{"d_model": 192, "head_dim": 64, "activation": "swiglu", "norm_eps": 1e-06, "rope_fraction": 1.0, "bias": "qkv", "tie_embeddings": true, "init": "trunc", "init_out_by_depth": true, "beta2": 0.98, "schedule": "wsd", "train_tokens": 390500000, "dataset": "wikipedia_en"}
Each number is 128 + 24 x the weight over its row's rms, rounded and kept within 0 to 255. Layers, rows and columns count from 0. Numbers have three digits each. The size before them is the row's rms in percent of the matrix's.

# layer 11 attention value, 64x192, rms 0.269, rows 11-19, columns 0-191
102:105099108129091098081177103087126139143095152120105137114127123133157054094140157130082074103126110138093111170120115128118165143133125138131151133133082150104128143181135148126088114116131152134119109172099138151126125184118103114112152137101130141087110164097107161155115176090081116146118141105131124132088164133141132126105138073157168106140132120163113099126145139118115085143116108101126133131124121112124128140113166159116119101128109132113103123169134109142142091162099148094161087136099102139156122102146125154111145098162130136093129131151117130135088153120124128155
098:098139106137111123112095128130201143140135122154106158078191145129123123124173105082122164145129133129084098132133158106098134094094110116131126141108130124133135084130127164107166139093106108120145114134147127124137129121121122156110171146110129145084154094093126143087114138129101122107153086119110145162125136134112140120122094089129117120080115118153115150134123121128175169155160155147086163108090108140166090142093135154142134089103083165119115145123092126111138139158135151114109111162146149154112072121121129101147121086111081121154119084090144116114127150126140147116
104:121145169150126097113155170117105109126091090132139128113135115091154136124143147116131166123127131101138168134111129090103140140162117098111109127140109111090101129142114098119155088113161085147114118126146123107149124126151108137141112167096078137170118122165110093121145138119129159147103141151109088126138164109148159179157108097134082096134151101186115133104158136111104145118142174160140135139128149135127125094092174140112143136119118159079128146088133121156141158195137109112148146174130103158125112185167126121144130126169150096114103175152134153128139110130129108148
102:120115130130080113139122111128144116150128055132079107132173142081139121137133140093121111137151120121132137134126135167133102153141132109097116111139152134171120146156201145140161161132119123088091143130095105148146130082158129140114120110114121116107136105132134130134115134125116153179134139147124135084143175148133132113134151146124171122116140119119131141115162123133151147168128142092153128124135170108154126108137163133182127075151149183131097131077150124118157168068129114142133089112100155086141126140145117145178131096141134132175103129127177121171111140137081136140
106:135116138165143152072119123112156146115151110156109118109142131159174115098101106147113131152151120139115147112145093128153180071135131162124137161106142145150099107119140099115087118151152134133082180172138097107115126104114141089140114120128126143092125086133111181139135133112136115137140116128111154092121088188152087135131123118114091134146131125145141122124149132096137094144147142107095102134098109136138164140120106147115146141153125149139124122143119146142126122119118072135132114176165158147132164127129157116090139189119146150116085188141146146158190124082103098132
104:148126102137122125084105146092109100147117117105083119119129155106139186136160121120145109116137149147108128129152136120151147095126142129102117163167132125129188127120161117143114134135113145172142113113125101096146147120142112135106114129095118118156110099121179101093155114158123153140172123160137110146105140066124137100081141128132136171109111143130159104110165088154121163169184154090105111118141120150162117114131126188096137146110154144155163178161139114115120135149115133137145115147105077120093116166136120106146138149121130111149152162137162119163160140154143191122
096:136100127125105126137136146140139096113173085138131124143125141150133139135146093139161105131107137117122162130110109130133114127179135130117181126122114149113098159148164126097104121128114160127140149069155119170163144134117089156159122147163107116160163148146134122114124127106156148094118155159143183163084155080135130121131135123159132165117097155106108122101103136159141117142131164091151137084139106099071123114095123119132140092114132097164085128133120160157072096147151086154118113168163144113137136094124147107090141104160115114131173116138093129113129083093114136154
101:063092151127173102141148086161077158131157143146114130143124087119134135104089114085069132110139153134128137124121120157101079127155116155115155129132134122137133094180159094145119121120120141152156118122120158165139132115151149134118151170180085143130112145112144165154119139135124146140103103143165108161132117142155139117119111094146179110110132116163079183166138117115132156150094108134119123136115123145118169168135079151115145097155171096109106149125120117098163106112146122120135129132135079149120141124143138073130124115105132129120119128175139132161105094132150128153
101:134126126121165159132117147106113107108127124115101135144156141158147154117147151110103121111134127150108125151115102087096116124127100110139087124143130122104121085136097152114116066104146123080099057108128090152114185116131139109170132095125128086104083085132143107164110117168141144134119125143075117148154149132123119105101071100133124156105137131106091101113126101101136132155105146146168115157159142100120142142151125139117134116098179073111133123126133116103126126123115119153138136174112120170087146139084119169116121130159132151166129099174142121159153140096107101093
# layer 11 attention output (transposed), 192x192, rms 0.205, rows 11-19,75-82,139-146, columns 0-191
084:100103137113145108147138071150130149140137089091111141103160131117142120126111134117112152157148138151125135115147075141149146150138155131126141164179121116112133110140136141149128147113137139068132152168121114169138128142119107143122093124105146149157170111125152116139145153149125096117110145175139121125141105118124140128119133109171135088163147138094088095174114143118161130105140130088169098168118116094101130109165137092147111114123096113141120122135126101169111075168150086133122108133138118134148126169094096148094095118193137141108121099103153169088131165165154182143
083:116098157098151149137133118165132147128133123074132114116136145159105129112143083089140106113103121151143090130100149138093138097083139171152135134144111123180123087156152140112125148095148147090154136162122143074117116138147177178092118114101132118155073130097142129115129149110131090148136144173124131160126123144128138122133134128098125114135128142107079152109103126098127138105160193129080170125134183151107131173119153142177141118114074107127143090151120153083096116154111160105131124108143160116117142116124150118100136136140152117157155123166113130127130152132117091115
094:181129075096098095106155114145142059137117165104133118070138113107170129120155136171141111139092154112090141165104091138149100105127136114159141075141099151106135137111153103143143151134097115142104119092129129088106072140164111142115081138116144120173132140108120088163133114108137129124111126121162163127137121126104145164132101112119108161141146124121123133134140147108166106086112133128103109125114130163113133112144090144135144092149112112156113104096093121109159145123092127126140151164115121126154128157120149126114128133095123138137110124166160125078153111154113051134
086:122094101139174137130147156123111125111146119182102077118146166082129136166126123121144155144151156131158125202113104141159158132134098108097121110120180104128129110132131089117110188135117173177138115103113107121117121154155116109080133125133130111140086114139124148128130115107114106138103130134091151157104136124121102108153134153096143117111163137135186157134158104118150144117150103168126165125164146123143123117125107088090139099134118183165100157139166143111101143111124163126155134132101152149157135130117155134092108112146140137148133156148103118113091148147147124060
090:120167148184130162128114126125061131107150118123137118110147137109171115132117151053124111092094139122152122139109162132149142139140133129131152109158129104121149096153160132121122117168109129074102154167113097139152112070135130126110141138121107131134140108145150163096146125094147124147139140095131175127108105133187105130160146145120112107122126160147119120138127094132120100089150157162137124121140155110142122152155122158079152115174144110144102136138083115168126133115175139151124115174151103124091104065141177136127116133130100181110133143128123144189126141119117122126
085:134112167140124113146124126133105144133099117162157137115113159149146120146131148158151090111162118157113160091194126105128122089160148090108114127140127124178126133130172105134153108154132122114117135137101149122105115139132138138108115100120151154108112108155145106115166168107151144068130112138152160160105128119092099121133093132139116145111152094136115151111149115148149142128110114160133131128130123146134176197120170124111116126155144116118112141136164154145193148145117152065122123170063126120088148139162089111179156134118130144144118127117123093140182187121117133141
078:166129126139104091140134120111152163179186152099112078137105119141122122126134097119157119129099114149147147120106142117101120090117122120187130117176106150060116135139067124116150110165122176165118160111138128179112068128111138158090119148127104094088147135170131184142155086136151145126120141115125084136161135131106108176096165146144154137177130152154145152123089120135139135183127125153130097115119156143137130104135085125152111117121096076161110111120100131141115117114129113135135154122118163142130124120111151134127150132131132142114118134122100139116128131083142145119
091:093129170129129119151160163128100160144180116149136129122158090117159112147161120150116154133117117128142158120107153074175130163105146162124115102159139135132141138156116113163108130118141136146101092141139132064107123139144108165135102159143144101152101123118145144137149169126121101195123140145163129149145121138152171124120123162149090115125158162110114153143126124108145153129125104126099116120117112171139161059167123140106125099089114137150147141107134130107106089156081122151176115096137132148153117138152109074133107113106103119133147094091136122124162125120101190143
093:151158179136132112153098089179129167153134116115108115149103142104151141140140136101133180115168086162143128130112137121125136125148090161145174148148127139112151107128129142139167115178128149115144135151131106112148135143161121142092102045112084102154100124129121141109079150141137128129097110120193164160136110093143111134113137146174137131117121126099098137112116103107133131141127177109136160114138102125161116128121175124155121153167112095102085127154092088094158160174118119129125112090111135122119140131109147117121092117123113136136089118146126116132111179103135153153
136:076088110112130062127172102161159084164130094100119144084151086098147094113070135089115081137144132119149132133140118118111146158133136132122159143159123122125151147115151130111163146114142123121122144148141166145133157140128092144154106152119141134180117111153132106147159137153135112117095152147098101122139134107122123082130156093169146113175138120112128136139141128095130109124116095161148126163134145109125143135136116113105124093135084128129142145145136101158124096166127093147135109119151122153144099171091093127132097110170128125120119117103134180063122179110163156140
132:124101147120162117140122133127158120114129130120147107121180129135106112121123142094123111099175124149132069129110170143109159115091131160135159116132112129146129073141136193115161113106161133133142142159150130108106136143144167152113136104122142088111100122102118147119117100096140121124146095151128139171165109114081153069136139088083135107102118102155123116111122155129143159114153165121079157127127100160100128163130123169135140101141097134104166145172140121099111110149107150126124130138170147108103087149115145106146155115112080121164152133085189121092142139104142094137
127:185131147119085117118133127111106066109127145100097119055135143133126135112143132152123102136126147116137174132142126125120079109156109118118123108133096111114128129097149076142161125120118127115126101107151134107136130174130111141150092099121131092182145110131110068140150115101141170186125108145124139129123118082138152143150104134117103141132166128119083133131142152102120101103129167141072127172139132146133141123185148127109100115149131102116130139099114134113169136174135087133131154162134136130117133143122181120118097140144125143118126122156145148085121126157150047161
126:127098091141143087122134125132124133128161152139099089145163157113147098104120134111126122146160128148170102176152141125165133138089114131116107114129164146115147119127164103139133160127156159149123131151090133143162150165144116110081147145072119091127120150136152128099137121151114144128089141164099136150088117114111076111131140184105124119104096134139138130130123112121132144137114123126152136135187143105147139131128090082129149101138138207172118147097153138146086159108111159135135118127108164144118122122123134106085099083171154137119130179154163145107114144148122103072
137:105143172189153107137140099132103126078179107132136116109160116123161118144117154101115131137097133127117160125121142118126141118126146136131116138119128105132128141134172090090094125148122125109091106163140123169144115100155152103132102138134119122112070118109140172153125096116153118136164108113110147100110132114171135122148138148119108113127134152150122164149137102114125070103089155144155095127114120096118159137127138152079118127153149119149139100157119133179165097103163062127105146179147114098131091091127158145135100106144100191113125140126103134151148100086092106154
130:144091139119146101158108115099147124129118137088143096108113165126151129090134139152143188106159115158113139084170131125113134057152121115085122088143115141151150148136142120154141112137122126125125128132103141157144134114149120152116104164138153137115094129148163140114181117120114159102122136138144138166120107139096139085132078126133142153081172097115136113097157125151135173198131084148139124133127149120130184146125158142121120138148134120129164156124150133157185106126109145126166120144087107121094136114147120081173144130162091141142142157147118081140138166102120141139
130:152124115171101112153126135115182137148154189083133138150088114203135126139144087123187127128123126164116149107088139158153104139140128121157100150180108148115096135151092119146141114123150172169149160115129162153135102123099134157140119163161120135103092142157153147102172092130116126137113146123150113145123167132112170137106166124115124138108140144143139129123111159119134121173079149128143086153141136158116154134132132108094124117151132117123121142111171110133107072136122090132105137165137166131177118082112159116137152150095129150110121126117157134145121154142110149104
123:100115186146148107149179139167106152116152137167132115135160110096158129113156110105133134124132101081114137089123123062155138157088155157121120120153151102122163148153116137147143149131105102145104110138146134149111127104122141117097136139125145122162132133134124136131094168140099119145106107131181135133149152142160151124127136133112119106148172130096125149143148099098152180126124159107114146134121098143157175123148055140078090085123120131153180120138104141130126080173132104135158143140137105132163110088174113090105137143135122105120143096080117108128152145113121146149
073:198094093126163131116107102151163103105101116120142121166127148098109163086144097139143111134144155136127137143092110141093067122102132124150136135120123163123123107117119161112151142126086105130114127085143110138141106135140092106107186115114140124145116097095117099149136107114128128098092112109138177123108110108102164149099126066155178122125086126103160142136162106150123123141108105152114119136143114122162131165106112140138135132096163128120120156153105084163146113098122133180089112126130157127142148138146109189169123140083152119118117149107153119162139116160115107098
075:114124118120077150128153172166137137149125172097146153106130147112116135143155112159100164130088126103147160137153105155110090127169109122098102144130142154155146150158114098116087109119138096106087125055123156094149122150114129135141120127133122152151114182101139121100076149134102117126090149151119157095111167151150158112105124141130113093135140129131148071178122158155120119165105108134148125140134150170109123125061129155157123135100134113132115119117098109119132097150114097172137102137109128129123128158128159148111125141122184136083100137130085135128102128091126168122
072:117129108126154107168119125159128150105150112147122129126155121139126133130134130134138155132101091142100143111095144114117163187093173124146106126171134146161132136181140164163116138125149102104108141174111181136124131162109138159129095136110129157088149093146177129062106119149150126140111153083147157114165132121156077147092131152102140087117132138146136135181128154083091172129150155121134154120139145122104137124138109162118151148091123127110102150150160107113122122151127138143090135140166108086106166115089117110126169136167167160161134123111109119136166114114123133154
087:118149156110141142144156144142108114185132099111105164094096116127173102121163135126137167112137103121175156110107132166132116144109122108146098120113120137125108145116122143130110119101150108142106110160113133139106115107122160167156103155119170173140137124133144160111113173149102140116149151100137125135118105133170117133089066176123142112124163144084142090163098160111104147106098132151130121128103111147116097149144119133198116135149136095093088117152112126094139147153126108166138091166122127164109114139089138157139160131098079164136142101074138114136134125115161098159
075:156130101072089141110109101129155101112144158140122118148103174145107125108146117141167043151144147103065163118145085100095096140122112131118151154133114130138116161125128158119135146084140102154084107099142115118111125176151121158114133128114138136116113107123134098126096143154125136126080120142115099127095139151139150116129089108135167113146148100095139151130124121126144169126138139120135124166136104146123135101121090127137155138162097109103125178113145185111111118140146122123152125074142121132135176165106120133115165110101153084137080107135148139079107137122143080124
088:109145132119098126133147102092145137125138111130115156120103086156121130126134111181154087158106124141131163142072107124148171159100131115134138102167138151124134140131137121152106133088124128105132117137084150134112150135134109105145127122132097157172154114101195109143108161138125117188124068115132113125183142107132116096108108130138147106152117146143095158171099123101146093085124124137156141132115134116120120106139087149073137126099148167156150144140134131083083147150136115172133105103134129129165134124093112125131137113093164125117139105126190102092132104095146084097
084:117096103109163133105101105120101128103155130150131108135155160117126169119116110114130146130100111078120063149139109083099166143136087120110124144138142111151147098117096122117124165107095109110168157137130120131153112145161135051155163149123172088139129118167123119145110103090157137112155120111097136121068123120108159147115119184113142104132122129101135128181159117117098140113150142113130120136134133096156125151125165097117153174168119136101118125136124087136104184121181117176104117133101076128106138119120147131130142115118134118147108111141132112129114116119135074094
073:110155127117093125105126127113126141172115109096107122128082105113130102108115163110122156105158120119178116133117109154129164118120135114153166105096102127152118130140148107136109143155157137159135135129117107110122142112163176101098132142133139133116159145134134130108129070125153121102131120114118110153124136124124100155153130169126133148109136135162067158107087094099105114082120154142133187132123174121094097170167159123146134166129161147088081126131080091145131179117110127088114129160123097107115116064119165122113107167125101108126121159158119149125141127151135067109